From a checkpoint of a small transformer trained on Wikipedia.
Size: 11 layers, width 320, MLP 1280 tanh GELU.
Training: a variant of Muon for these matrices, 357M tokens, 5449 steps.
Each number is 128 + 24 x the weight over its row's rms, rounded and kept within 0 to 255. Layers, rows and columns count from 0. Numbers have three digits each. The size before them is the row's rms in percent of the matrix's.

# layer 3 MLP down (transposed), 1280x320, rms 0.0285, rows 603-808, columns 288-319
093:131092134117116152105143167086153120147087122120173098110171116123133108108134105097106128123071
101:118129124125120128121175111108141135121147126143111105103192121102127115110108118103116095124155
111:095152157184147052114144121095171140145103133159126112089138115113148083127105193145100098095118
094:121136128130128124109162148097134099087101140100134141115091130129149137112196146105107134152089
100:110118147110112103166074129109150085122103134118115112138112151136101127143128187108127132103130
091:081146097186119105109121110115110139096143117152131165147127112127127113092101151143160145108144
108:103075122125130107156122129101157117105088119088144088097150121160114112121127128120147157135155
102:173097132137149108129104171084088145128098129131152126134115142155127162124095105103128136103179
092:139191127127161162132114157125093137143097119122099173158164135173147084099093128129093135133139
087:167132134104155180119078128135101084095139174126138091141109106095120120098127134119134125149107
110:108092161130126116086125153135139106138141138131107105080092085138109138151093137139122134120152
095:138099189135110107158133133143103160136137121117080132092148135105128152162123138103116128080098
101:124104138138125116107147132165118136138143179130141092143138152118129124129078123147145134107088
095:139098094079144103200103115128150117143135139161133131119133125135053156115098144115144103116096
108:144147143095132149160080132139102112102179129131098129141179123128087132097141106138129121185115
103:152093114144138148092158156148084131145122121124115122093099137154102112133153123131150139115116
106:112125120160148149144147157085116139119107143107134178166113142129101120168137121158086145095179
100:145111109112139097101134124115116104103091117147116147073112141138078139148144133139149127130145
105:133146151133118142113148115092151144139134124123115141101128100119139112122133091176131134145131
100:177120123126153150078145137123157147093148105122152153120163135085110155105106118110135141118133
099:157114146104125104141095115118129095129169172141099083097112166134121094150082172170095125143164
107:136111137152169117111114118150133148123144142095187139106141102177125132145124136147121113143128
091:178118146163123144144120109128134136084121121142108124106177115160117148123099066137119109096088
093:157137129124153142155120167083133166111131127171137176115148151106112142082138108139114136109166
096:068110164088106170146095095084132089117152128121103132115122140150139141130141158139178127097174
103:125165107133131180145145138188123150120102156115106107134135125138100165146158129149101112103128
099:140144145162110104141157156121134153117156155119153105107142117111144118126143121133143189115122
098:129123149117136111114158133133105148117128153164129114109178138115123107180129129138114108155140
094:148123139117146103123114092091090158112108150127153151190127116090129108148129155163146103132149
095:119135125156133118141135134174149085113145109173121142151138136143157150137131095164123133156117
092:149136149138120167109094079119143111141123157118169123137123142092124136113116125156116134088104
088:106133110167125122134100055159106111126098115144133154091172113125191144143118101151126132112127
093:106154095098098158068165146122087131114127121115155100174161121131137135107166096135120150073102
101:119158133078120123097132142145111121129116130123158130146172155137107124128141148155121122109094
101:110167102111100122169155117107106140130100105100118112127122133156156105126132146125112152131118
092:145138130119112153111128149140123169092050113101097121082107130106106130063122119133164189120133
094:152087139156146116131098148112145079124130149143116111168113121093102121113108116141125132155159
101:122087127088131153163164134136128103088100122118145135130149118104167111116118117132087131160098
100:133087116065146119152136158110109093170148097123131145126158110113089153118132159146140165122095
093:151087122125138114098097103121111093143146136154167194127133139133168135135144133132113229134132
089:118097112123142116139114120112135074140124131136142130090157152127142141120099097136186131099146
099:144150112128155128115112119122113106137126119101153115129137176136108163107145119122142130129159
090:120085171162178123125118141169130119158132123120119127158144142143128054095130130142143128188162
096:092117152102105131136131113107100083123095160135108144119107162115139119133140135170130112135110
100:121123144144102162139138144113135163133089092130145125181080171130123161155167123119114173122124
111:090137097121138132117060131139138087147096115117100074156139117156101153092144143150152145076165
107:117134138150084111140108122156175112140116142120128138144098118102124147152126083115109141142104
093:119107132127136144122177109141090139128139127112107124132145112092155107121101138107121164124128
099:104134115113116127121151132160185135142159131136088115147060143115079116162114104147132129137077
105:138165115128162143117130082131169129130109158153146144132093150135124122127120151139171126119119
095:116175157178156114129153117115162123155164089140117127096097128117129111114151126141113103147145
105:128170170179110132123131120074098121128141122097077131061108129137118180169106124135128108128151
101:141147185079167139093113123123152134120084127108118130121137147120150112140113106117094137116104
090:145072143085154141138126090119113143105107161128149137156102130111100125135121088092171142137125
103:120079132131200125144153115135145126118078091128086148108152123103126101142158138174105122105134
110:146111124081150130138113145115138116101104064124143125146160138109149163099124105112143129153114
099:117136144137137084144110160089123106135137141114124164105140102145127114105104086117137151062134
091:090146134185125179114137099119143129150132148145184129105137139168110116139111158136122126078140
095:143180114157099117137115149114124100123115110160122126149088095172148126105112107155138138138136
098:185133119115116071091180167125100097117098102139122147156136125125139135108119107136147177122126
091:130117170147116129087133119107147122131121130116110168104133150100136116127130107121121103139131
099:112169126125135122153121128159146098165148112095165093068125147181131115122100107123125133132061
106:138125093126137147116146164147172133129141120091138105110134102070086144129108153145154135120130
113:133143148137150108135137128142130096147126145171112160087097143129110084162122136085135118153132
093:119098136145112118077151168167139137107148118128100131125070105097137157144128120165179140127140
097:101136147159115153140118121154123113154136117146122128129103151136104107181143102165117138091125
099:152131070139100149140146142083114150147117140140135095144106128129174102196131159142094109174128
096:117163140120127150119099123148135135093157169076165129113130128061118143116108088155104077149143
103:148141126143125117121129156152128162100119077115119184128112133115126112107122169103130153092145
098:103101099156119089139096162081138124119131108139097123111130131119143170134112146133127155161128
095:164146128133109114103147100174123092139127074134143135103122127143142152111143145115152092139126
088:123096144089141112141081183103124117155154135139171126097109125126161095089134144142136118112156
103:140147133177128111129134153103097117157144161120148114147138156114105113123135095103122133101110
103:123150129097151149161132116157143167093077102142102131123122156065085113143124126124111136159129
101:127121123111119150150153156106101096174118124124125141090115097126089156142122084118119152105107
134:117128115123143114089126129173115131126143136134106184156121111069130169167140173136093115094156
113:131168100152110138146157099165117113130103122127126096096120127119140110137110130127113142130074
101:121111128157142127166113108121129131136134158110115122136108132120149114125133135119117114166134
086:148117164122158121130094107116149140105160092155199167130156077114158147076121085140149153138076
107:073136125145132089111104085114141137093140161158115114084160100131135128120103107116089143059114
101:158094096118115090080128145206114120120150145150105117131133146108110143165122162111116179152134
095:120126140128151106102119097120100105127158139149117111137143129132130166144131156081149172078145
099:115109112107140167139120124115109127081123155124192135119111128165109153111103146130108131116137
096:128090131105148134153141101153115106124114127126148095102153152182085132148092122119141141117138
091:115132145114086129148131156086118145158166153116122142099123163136110120130127153080119127136142
089:140168127081163102103156162135124100138157107105154129129148178152115161120132093118150154140129
100:106150089161166088142150107163143139144109094139165150160097168104142096130129107118109123120154
103:130137140112134110151090121115095150128096153136155162146137118132179168115124167179108138110129
090:138117115128088128129140119130114137144137123179075183109112154118133117187114127107127168159123
101:062132144105175152143122165139086136140141135110156089148137134104148125164132141169080141144137
102:134127122124108161120118100114100115094111112095106098144140157109118140150147128152121195132138
122:121156145075135145154128107153131168116140144141135140163142089135082117123127103157148108171123
091:114149110108153127140142142158138093111127123104138125154130078119094143112099095153158136105121
114:131135134117157113171105098172146109206159082156145125110161129129185137132186123124129120165159
094:076100107156120151115131139131085147163111141119110150127120099115167091135127170087126140111144
102:123136152088109101141132185166099117147128164130113175105127113131128104153139106147158165167140
100:112166140150108133180107142120125154150191147147123157132145129120131151112064127145120105077121
096:088108153086139134093139170057154092105150162141163124134165153144177133110122073108121153155076
094:107111166100139055132118150094054145093141137171124142160122149105108132135118120120123126150127
095:171139160130106136131078095084170152139117127141118130134153141116140144146135073120085131120169
096:131120125157142147132129166124139099088119144132112197126103099139111178129142129116129085123127
112:160099155113188123151161130063121098134153081090117129107126133116152143101143104132107132112120
099:172144087112142140098115139146115103157098115128109123132134148098134129121179120095114165089103
094:180120150117088112108151133157133142186095072137139129107132120128140070134088166136110132154130
099:132145118116155120101125111120070152158112119095128110127118134100102124143096141132079118112147
101:125148098148126095078121160115124116157098137137100103144105104099123100123164116168105090132126
097:128120122098098119090119125134134120139155160135160092150111143152153125100124109136150146138164
100:118164136120143110115170113120100113147092104144125147097099149166167123141154110137157103136111
115:132097115120177150132129064149094120125150149093079099169124094108130155111106148139123086144084
097:127100131121134086175115138105119111155120161124141119099126141077133101120067129104166132124148
099:109142134112137121121129117195164126141151104170129145131143142138125098157154135135119097150120
115:129122109148155096105135120131148145145112146091085147097088128134121108136158167113168140138118
099:110103106125129124111102146162136137080124100103096115125125133133086127163140107115083141091088
092:138155165095101157118132146102103102127171117131142132124140135109118148131112110185130145140105
093:136119136158146128089082145135147134149070126122183104118153134145170131169119098139138130137118
099:075147158118157149105123130113142149149145147132137120120153148096133132106108111175123111131162
097:139141122121131106092123142139111135151107103140097104119111136157092104138131120096134105098186
105:116103125162147116129132147112158146091136136156099130130166109084123152094147154109095118130125
102:151128137154136110105155152124166117169111113167083155099105100114098147134132123160116129132167
096:144113140109148150150118151127158112153129123098088148124162166162151139148111148126129133126130
101:153152197115113092141125126135110134151101134116123153142113142099089070079113160121150161097131
094:077161083113093147141161101180091145106126136166093150114138113160112092092116158154142167102124
097:099186133095143122078148137117130122124137110178147132099127160120118142127109092109141140104129
109:147114124098091162125113122096107112082121079157125139159120124159136109106122127115122123125119
106:145116116128134088119117154139127122121133119123137095106103158130084131134117140163123128138143
104:108154133126096106134167101097159126136094134126128126111126130133096125094074146108156095095098
098:101129187122144103131141127154150103110157108140115174113100092132154113166077094138122139148123
099:120144141130118095131117124161107118136156164136141163132152160087133142124142084106114120152136
103:113107095123118162134142131116155150166105112108189105135123122148139112150169143144120099113146
109:153108133161100110111099153105146171114119161178145096147165117102105119102166103135109089091090
091:172144137149174115133128141090119135098116123127129127138104094115113173161108180104146128160123
108:132105132144146141133140164161111139120110133078142161135156121144123115122134099058093121107112
091:110143155132165120140117107104098117162119137114170177121164091130110127137108109139096130116112
100:102141122206105123170141134099106102106089097152116154130061113121144055116098157120105125137146
095:152145131108129096114120124100129149130134152154141166130126123148139081125121147100089102109119
099:113123109143136154108139154172116128094130098144116129134133146116146134133138165132102166157139
106:143102131144099121122095123110165098145150172107149116153125096122158141168108086148134120157122
088:159111126151109152101116136132088095157102144129140119133077159130161103125108090154094168144137
099:097151164078085106158126158154136073085128147139143134132138116144118098131095137141145139148099
097:136170131110073150139139119149114100148132101125158128132102149106133144125110098138139144134141
103:139155086105185135123147094132131090191097141154127109160117074151120134078121116125121124126131
097:116127074118106108106172099127097072150166128172106104118132149137153128100123113108162140126121
101:153109151120106083144161120126149132132134107160153155114121116134108125100128159099093137172130
113:121129142171137089101176153136171134147125100089150144110124130121141155122160133110093105111160
095:118118103149120104142124185096137113122144117135095169109057123193146129138158107146164118151114
096:114134144163129146068127112094165182165099120105139124107140151145163091147125142167133192150117
092:115118143141145139094145120115186126153135109094087152154145171134147080130084152069107138120106
104:112084118162107100121166133125121149127139148177109148127112110136139096117158124132136097124093
098:138145141137122125153147153156093100116178130178098119101088090129134101094164077121162144144162
101:104170153160104141171117146138121140135131116111164161094106142140118123132102165142151108122111
100:156149154102106169136122114120147118103094114110142098166129066130159137128111115117109143175107
107:095186112150132140175116106127155135126145149073159099107127145111162132167124151158080137099124
105:119097161111176080147127124091129164165152117169126099129107127122132131161129133148125146121128
107:111136130122133098105137162087120145071117145169125127153092138124090084122099138102129090135086
095:117129112120090108177142142143125145080126149119091137128152126134103167130138114118127089116094
122:111158119134102112098124114150076105141125160132139110116122139110144118142107123142139141165052
114:120136130128141148085070149103123114101120090133112115148175116099142132130126116125104117144123
101:126132121148128092104110163107124164137156138121121194153127090126119154130108153145154118104149
089:109113110107146085164150115138121164096113117162139126113141116070115098130125140104128093107149
110:101112123082157154150092131154114148110107169143134131172122109134131082106097106089101121121116
097:126145117127137114138100105115133127143123102162128116089121131138150139108108123096087110149098
095:160138137125132135109132102153114161113115165150128141091104135150132097147115134092144136094123
108:147156126171172134122141092146132160153127156060143147104130130150108109135156121098086100117125
089:138150103108171169158141150148106126121104092082106129151121121114116133147145160119128157114139
093:118107132139158099160115134135128165109111156108127109095142075144149118137119090116120120179136
103:141141140079163123159121133110098143133106151127141160109153140168150113128162131077143171178143
107:171119146118145123133147120157121155109112110086125156156153148134129147137119110104118090091134
096:113160156190169124105067130143124133077111152106143091149153113158120141112106148151123135121125
092:154164135161121142114116127137135125115101108109140119129127123155092092126141092094170101145144
100:140109103130118122119131138116136114071126122122153126143115157157157140131080077098131121094143
104:126177130134149101104129100155114149140110123165117127092155157091103123138156149116114109138160
099:117122179120137142127136147144148082124156093156103147131143134158122093129109119109143135115145
098:167136140110143130138112144182133156081123114087147149174145160133137127093127136109140099107133
100:101089116118149137126188107138129081120126159138087087116138142124154094127153117121111125138148
089:137154134146189148108093107121108154131183114163146164142122103144105128123127179110116136053142
100:120114159130114132128086089159115121124165103129159153121120107129125102119121116109124129108192
104:140126123124151113168127075121135172168138120115146037105109111141096126119156169101104121143142
097:147122125171166081109142105104133139134097111165142130111107165119107146152132120128061127155108
098:104125135174118127133126131143132104128109124148191111139129111116146121118115121141143180142142
095:110106111125152164156106139103108086147102178148086109145152108177124132061082113104149123169100
103:167037124128163151130147098084151155118098095154119084122115145165047128082122125150164111123123
121:114133119120132123138128108122142166160147166093117112124056140150197146091135118156142159150158
097:125109085120137109144107167150150125082107183151094146151098138114131135143127103092138119110095
104:162105149097137147115120117130149073107095107129094076129073139162153165126134152090117130105151
097:108123152139114125168116116111138156133115088119164113149116107110127140146131172158146136144154
110:123096107152116169137101123120125107089125115132125115129104166150127135086121127132117018112140
089:148128091145145135103096130093124126096146103098130088185156128143137166127141116157140150153092
105:111121152132117135155149117147145129155110133131154142114087166150139089112147136126135126150156
104:132126113140141153120135127056131117112146128115141197158123140088127135132120141131113102128111
102:107114135105190118119094158149135108133135120140138117140156116106124169142133106132086126140110
100:149206165133136085119147122129093159104155151091158112140105128123124122163121131127149130118155
109:102143174114152123151102133160143087131151154124117091149170146106142123130126126109122144113069
092:100125148128105139134129141143116157149163127166124147158141074085147096155130127129121161140120
104:154146108141136128126128109123107135136142142176087114132091124129145111090110168144183147114119
095:101100083130115142134120148110081128104074105127115148104113134167167139118127103146169084148146
105:098162142134054115127131179119132104123177155117106124097123134131144159109075126138098092125106
122:136131158133180164151099122123077088108143167096119094105169136147155127133116106138147126148135
093:143132125137112099102141144173120112125143136131116144130093152083135148113140169144124151119140
098:125174100171104089127109142102114111137144106132111104144102137122120087146112146115123150096137
092:106153113115137141092116118095147174135129160155137134130146101125146096124108143112127166093147
087:094140099119081105140085153153120143109132121085130107160131126076089133200122088108144150121122
096:106146113136137167094167137063132108120102114105132118113123136120125064071117114111145177121140
103:122091118145158145113151104108114126132104132123118151132127098172150195134104158104105133135124
108:103160157099170135092117132153110173144129098131143165137153138137117112144099110116149138131115
097:119120163113136138148103125092153146122092104126061154092101131117085121166121115125145103126164
097:109140145113169121144119145155065169155107130116125116140096123136173114123134155117106120150148
# layer 3 MLP up, 1280x320, rms 0.118, rows 604-808, columns 288-319
104:115165083151116146154161109166115137132118144127090093112110098117127113095119152145138112136136
117:124117119104120135122130113124134124110152135151115144129140115123107169121123168081119136138126
092:163109119151020094118129141139125117131105129128180145127115092134104128140136127145126117100127
098:118132094120121133109146111156145142163156132093138129138138167125122145148161124142140121106141
096:128102069138122129127109123102110150120132177124130114128137140133119104162112134117115124118141
102:105112072190148152161151102097136103134158152143090109138122128085132139115112139153100120160064
098:129106136143118173126125147124106105119135138108105111113096124083117121112164125160121151167165
092:117085172138098081133187112120119083148136150162127140132136161165107112150093102106126080127125
087:124123084163110109130137152100178140084160125084153134127109167114110109127134168151135158099161
109:164093153156130187127123101100112089122097144116134097113123109140113072125106135104154123143127
095:133175128107163152088115105138168139154123135133137118117121167093169115113129142132110156110118
094:143136135096120132128107131130146129125096160135123118181143091128125109200116142114099135112103
099:132128151142110140104152112116105213117123080158135098123122135126143152089148126077130123163143
115:119091077133134126111190144153113137080161132127106143124136100109147167142117107106170129135123
101:135146125086126127120138158178144138107137176144121136164107074159127107121104154134129125131166
098:142132149117146125126112175188128124120124105095101106153120123163076117103133105137127116118158
102:141103116118167156095087119156132157112086148130101122158170158099115093146123115139124130126124
102:146137136077139158157114119148127139127157126105125106137169114091142138181137115153121100108119
103:157129115093119145153149106118165126121101144099160108125140158098131151124154093135152150145150
104:110104117132144110141148137105116115114139107133148144123148119111137183120124099085168139101176
101:145148155111130118155126157118116077172102129158147124107152143112103141132122110156135123134119
091:152157121157129112079080084168120108105125125081071126115113090111142144118141131130153101114093
101:119178154153132131138163123116137149161152104127071156170104148132116116146108147076140137144126
094:107116141145143109102129132147119178130108091119117127094148172092137125140099124129167128134135
089:126114113127096133160104146104176151131094139118114136123134158118121121120152104122171107177150
102:136128146135132188162116129122092119116118104111122124126120131157103094097137132075149090142111
104:153122091134114090106163122104102100133124120065162187135087123112136104093086169126156123145080
096:122162133141099168116114123129133157110132105113101124120120109188168146105152095143135152151097
100:126136145119196138121083126118125106121090134160128116074113121154078103138131170108167147143145
097:131138096104095076136103128123108132120125136146092148165114134103139160112113126180163132142105
090:114103113131114122073128145088105131146132105158130135088127143123144137127148106121127122163138
099:090121134068158080146089096100125162144140112126106147108115135151134133144110140151131078156135
103:151122160112089121135116144120125138095108106038134142161110118123069153099155188132098142141137
096:112078126160173151120144103131110155160132146123119184139157111137113158200125154181132110105128
098:151100083099137148131078141125121136075125121156095133113161088123144122134146157118128146158119
094:130138117175099141118139109115139147126124151121116182118121114155138113131112190114132126099117
097:138150173119067155133118148131177109140162120122105157118148089133104129124177140104132100149119
106:127118169122101089137107145093121177117122090162124126152072151145134134150112138126136153114123
100:105095141152106090089160108115128126125121101129152116120139108135125098120130134121149133152166
092:159144144143135091135115112114161141096138148140103130126125132128114124157123132077111128175112
100:108134123184129129125146102119156096094130120124145148106091127137113127158120181134139118156130
091:156164077158107117127156113113129166110123088156085163122143082109122121113128157115157135112120
098:130128120103133130118146155158173120133079132125146122122135134122101100125196108139101110109126
100:139109111117135168161093106119124103140161142187123139155128115142113139148124143112102132171129
108:154138186157118108128158146106084148140107124068127107116125118171133121094121155089159110133094
106:087107156140092164109098165135120151143093155138112107169102133079133135141145155131112148114134
093:129152152121117166117106167120128111134105102146136093126079095147149146117122188172091172115107
100:118145128138146119132118127164098138094067148138143118146159106107141118106137138148108112148102
097:113152146118137165129112116116126153167167115163118133158143101094177136101100121128097141150163
082:112145147129081167145115112127144134122106097108124141156087166129089135120138122155138149153117
100:138099117122141141110131094120155128105149110099118098157106120128124170162114149143120158144108
101:150126153165101163115111128103100146139156124177167149155125130147164116095133103169140130127123
094:105145113084132138142158144120159101134182069106115150141141084146118142136120149133160126131108
101:102165110146096155158121109134173104139171152098112154106096110130125104099148134091149071122129
106:112095136110108098106114147118149134108162121131124129120126126124073133153129129109107101145102
098:172125101111082109127079125127138131092103128134143094106151101158136145104180111105120107095147
096:126110114195158092138127144154122112106084119147158108093111133134151099101114132137197130150094
102:105120079125115162107117126128098162110150143126114087124127156114131094123137151122117135138103
103:137117157111118108154124102113130130148143140134120122107118108155147104116115132039075133131089
094:162110105112125163133107126104147131135152083124114110157124104118152137150150136148124127152121
104:112123076125143140130164120114106103096104185087150147119167130141143108120136127086151144141103
105:146144099140097112106132140126135116125128105110107175114143144125079135139110109111145085131156
111:082121122139152122117116134143093103135091197146088065147136127146100125136137100153146135189075
094:134131116167125126101141142164168150134055136107146094138111134160089074150097158136118147121179
097:139119148140139134096146117117124103135051099132147114125159096141133143114087130084137103148129
103:103130128095118129129073155106119146141157120139153147157104125136127161102127103146182122147119
100:125110122155105121118143067148103100128118135134113133111099131156096119128149088108116107116106
091:149154108156159128112167159127143115116128130127132119126123070158165121095176098128133116128191
090:164137123140115145153094094056147151135107103143156159130172116153113164129138126102091115109105
095:166078146134167127105132158142167146182119150147085105181141121158108114099095120157127129092129
093:122136113148135091156163127126162124122106120161116108112122137118144121133140075094105133115108
106:136124158134093123136154098166127114122171107093114142143128120106145107087098112130149131124150
107:135095123157131121129087132119120125135112124101119151133116135167092088132165124118130167094135
099:142138157117129110126156162123119156093148120083134141148186162122154137149122132154149100119093
124:151119111082121142135120146132107153143144121130142153094110095121120134145130158142118138087151
110:079130095117141091140142143125115129162149143081141124108111116126151118123156135173150135145098
101:098118119149133096154111116139148089168124141122183136093140129096112120142130108129124107111106
092:144122100099160141164121122090124169108106143153072115121112116158104104187144078123103104125128
103:148109119100131120093140160113143129136160104110131129126150112112151151092162127128089156134128
095:104119129097136165112094125169103120156112136176102127138126109058123077101133128043132142113105
103:198147149129122117109134151092133102142099109123152130085124120094130138097203130147139115144118
100:095144158105127174200143079118138113113144149133116119144112072127136103139125115128117130119108
095:150132124111111134133158120102113085090135147119112182178102112146157174153117147143119113161093
093:097073112151111151126128127135170088100123121101112110146128103143133164090158125143120084111106
097:115181149176153129115099096147128173110118114165079111156148111117104123155130153145138108164178
100:133160165121092109126139129140141163164104167069117106100125144141115132133139122102121080157112
098:151139125149155149153110142147120155121118119124102154113109110147138129160135124144146102159109
097:116128133122127098096132103146161114090084128144132040100138162161144149137131168158143080177115
100:133142092157112171095106131147117136161131151143094119174187127095098135084129139130125123153122
107:148169123129140098134106121128127108120128162131096122136152125068134170127125163134147123167131
121:091097101130133150183090147123112190109125125092143134159101109146120150136126110130108071153110
096:103157109101173121141137138126107149110137124131148147114127078151114121132104121145094096128150
100:174136152096163154157142096073118105143131151115129171126154132120132144104146139061130108151102
096:134166098118147117127127101119147133141134138158147165151099108137104167131117126153138118138114
102:115134079123114141147116117145164162135143097134078130124126103113162116110145158125170160126143
100:135144169106116138111145105087145146092132172109126100097133133134147155114114125174140132137135
104:120143117143103178116125114122125181142164156123128154113115132145116097127143095084122148104126
093:107125158128118138156101154105159113170135146137122138147128137151113117103183136170132171124122
098:159093149099133162157045144128127071086124144121125146130156115164118148118120156106121112135084
098:157115129072097137126173128153132147145149149125096107143139154166132124133108128124151115126131
106:127198143122077122143138100184131117143139127122147138137100093156103136066091114130108119150103
101:094106073102105125083138148075081125125139177141121127138116097095122119116097122122061122092067
097:150135143108163116120113104106116150165108186139071164108149112147151122162141121154146132122121
099:129163126132150097128134132141116165162178071105105144136154075098139142096150141134088127110104
094:176131112135098178144142100129137172133159127129141104156145084102096141114089139156153109174124
097:164121113101083107106113190123104134145132123125122137095158130135128086154125152131115149176119
103:120089122149163117126116143133132140157165149127097097107133166106105121151172072090126156134141
113:111145109161119109131089135177122124166139145109117120157137099100136138187132101148143153138111
098:140129124091127104139066121154189118112136121145111140126091130114095126084152093128108089123112
095:156110148150119119098158181136114100173133106112142158112113119148148125104155103125159115136134
112:117137146075150152123118150112148082144119151131153100142158082128109148111137123103146110141140
099:121178158090133066161164132095121110149136145123102136150123158102122143122107124128162132143105
097:148108101135154126160160118167162139099120164128140104149110138139127143100138127156142113131183
098:135136126095135112124129146119123119133172141152114164175095121140068137089174119125108107093121
102:094115138091134154108153134126121158096152167126128092140145112141149139121119112164109141137106
093:152112098095139166136134066109099145113114119122139133128128153119143126116162138128108140153131
102:113097141138140129168102130091159089161134141070106147143077122161092145159086095128120125109092
100:118120075146147123118085127111128116142105133150140136083123127075125111141109176108138150117101
099:146137137147121178115137130127089117139136174185106156136147104118153131097110140112124097097115
099:119147115064173128133095154146108128144155157127102149104154123122096141076176113140137154120100
091:126119170133076134113119134078133139132154116129117148160108125115126150071123148137116126118163
097:139094108081085171122165128119117090120154144086126113122139155197096135107141115126127118134171
100:102134176100112086136145129103138163151132123118117147079125143128092139153146140116111129099119
106:125099137122175131103133128116115100141139136169132097114136133132139132157133144121118134163132
103:106142117152138173111108113140127172103153134125133102048134133126138104093154078132065095126151
099:118149138138171117074119154159102159147139109130127128131178122138118162152148121104117140152098
098:137123112119095164117131168112083143096115095147116133137094163128150119135115124139153094109148
107:079114162146081143160107101060150081102112140158096114075117158148086132069140115127106149106149
095:122117140086152181110171111114127103141132099125128072145142152126134125150121123112153168129139
086:097140097113141152094124121164158085145117158165139157129112117098156094080143118115100122124149
108:115161124101150145110123099126129134109126133114107111135088153128148155151145098142136112135120
091:088156089105109129118188159153133114140119158125137095110129070158149132090196140121131123136123
091:141145130133105155109114115103159126114143151118135145130121109177150128116143111100121173119105
102:125118158151115149117123153084125104172117109120101108100182142138091169129100118176135125134103
096:164151156159102166120170106121102114129140101104111129164143105140093114141093165158156116133123
109:098136087077102111132111126157119100087110172089140164142143137177173102093134127151095090144116
092:113098126141146161145140136120117114114166081163100088099102073153112161129118145120178138141133
097:113129151165149159140113121136135136123145138151143093123147141111102168153151140165141119082165
093:115133087129111154133075075148113161130161126158109091134136113106125136149133155141124144160118
100:110104162127164151113102167156173170149121132115125138112136139140135088119118115124079133081158
100:071110149171163108170158187131112138122105109129123097109080130146146145112121181136145111101157
096:134147111140141134151110089102130101138068154109142135112121096138113133138128171161171141114134
110:149130117120067127132089144166109121149083173142152127113139105152096069140095119096103152092122
101:146106164127095158123110113183147127135143148143155133127130134125119122103169126148101173113103
092:138159132114117100151119103164177155116086112125164144088157126158145165199114138145191137162154
103:109118134112110119119105151083117164167098137158145118140138163130079121072151114131136133158127
096:100163143153149112125145136132189158198130148147090127137135136065157160124098165161141128139166
102:167106129115096096100129127129136146146099125049092110152095158154127132155101162161182103107148
104:123125056136130089103159129130115078075151155108142104103139156153084131138099145132105103113116
102:154087118155130127114126140125110151132086138072140136140111101109098147113148108126111133177104
109:163080123168139119116156095151093154110131124097110116144114152103119137117108121130131151161082
099:108122131081169137170134138100117134117162163113126141087122127138158168105150140105154154138106
104:153190125091116143145133159096105098151129109159141185096143097148114165148096071129094130089126
092:108173128116140137153061059135113096094074143133081129146147118151109115154142134132103135111138
113:083122115138134111160107170125116125095124127154096145077133162158116072150144174126171119126133
111:089144121115137126093128114143102178104137098083127107114134165110164103122084112130145111121112
102:123102189105139125124160145138177094141139095134120096143149126131113135105172085113157163139133
086:146079144167098130146115139109134130133113114087158132159130171145132100143150133131134150144101
114:102115148093122149118097084147155107151065159203120155131130121164150079127156122109138115120129
105:148146091149122110132135156144058122136145094146114115168111115114152106090120133159132113115139
104:125150122100173131147141124159143099172140133109136163089113152118102129078126148133143103137121
093:096107124081099140134159109125090136118118109145067106172131144096128135170083150114136123145136
085:086131132178089117073106121138118169116117088101124119111138184136093100145157115094110139156110
094:119136097136118201112127149116160149106136132179124144149113113086109134097116132112108156114123
106:167090106125186135159097143143118126141156097125188109115121097110137108117121120101137146125176
100:105151178102140127129125088107116107150109152125108098127140106141089146097108133111128122091151
102:177144131177101116125109131117176119130139138104114149149123108148130136126147127151125102127114
095:121081107104130138106110133083114119147119141104119123161131134157101112078092110160123093137166
097:144121120154141110125126083173157127116126092132149128138134113113146132118128113144147158124141
102:154142130117098165113112159150087136103154115130140139105123105159141115157178105152097119129117
097:137098179104157152103151113127129097122141093117123130112095073148091161119130157134143106121148
099:153134108134126097145168067179162085152101094131076137118137112133120141186146165163089136163149
098:143130123085092102160128122144106099152213127131128141114141130145086130094139085147157123127089
087:140126159135117138120155093115134142124131116123125116113108186104129108147121141160177149166138
100:137111102125126129121126130103120119119112119105132118119115133146156135192086156078180153145088
101:095127138115115165133137120136137135128113117162116127122155166124130119125102147102142137143095
100:140126113127168128109108153146123153138097110128122128104124122157171125136133128140146126164115
095:118124116112125168175103170114126119168152128097120074084124141163108138108183122144100107116103
098:123087095167084116150139114130135148134084139169155103111136127105101177167085122092128124147177
099:138131130104140139140110132127148153129113132143110126138144095141057136130136086106152150156124
115:155108120137125111104069162177142139157137131116109119124151144099133114092159140134064138132117
092:146182107088142109085118151144105127128080134132141117125157126140128084121122140118153130136108
099:155162162123157133140158119108125107103164189134161144088121173112120151135116138119082141098166
097:152116083119103185113165121120163132097175115155099143155092109111123163069104111130160089141095
113:152183116080138131125141102111159126082145113154100092126110132129190119093134101165124144138139
096:118156139176127208104145109114145145122137148152109136132123132136061093111107121149151144099138
098:128138110130157125112127149125133130097101088144131095083113090108125128076145106143154108154120
097:120108104127097180113132100143110102111143105147132092157094164112122129128139103136083103116117
107:132135112140138150134125116103143183136151131138105163104139149138098106157129116102172124157085
097:122067124171121147106111163131121099166123124137127108143132102107135123138117135087115135146099
111:118116132161101167160111155100101127124143159116083127119172135127110108126146141141151122102142
095:123169141081145094112135149118124112111120127109151141148166123162117175088163144142125105121092
105:113139118141127115164066153110113155120128139071176143087141122113128114083144100112072122171084
098:138128120109093161142138146162132131135141164125132120109148145177105158165135052153082103125142
104:139126118165151081106143143129119112154130156130127180150160090126152143118143122118090114143137
114:126166113132140142142117130108142125092110099129129131135186145167144132107172066185165122187153
096:128126102067135152143090140105132160108157079104133123107157135118118115156059101100171135104150
102:138134130121129158100113156112159121126085135108152124117159098125124145124183115081161171133093
090:131130151134167163133139142123120173142194158156118121126136141100135133137158168101085121110107
089:153126106117128145095171089133109136110142147150108170109127114160152123103181118104173128139165
102:088172152134100139128155174124164181116116133131127134120116083151115113118153131147151169077143
097:114130137148147087111109134144099097106109148113066157128175149113136122132081134144125113117130
104:158131131124115137140133102134162097132123090151075129124124133082094136122112126143133129145120
096:107158151197096112090136133133153088124149127107148131089090101126132146130178167139079080112107
101:135112094159101174131075150146174062090146140142106112124138108114097140112157135120141142137163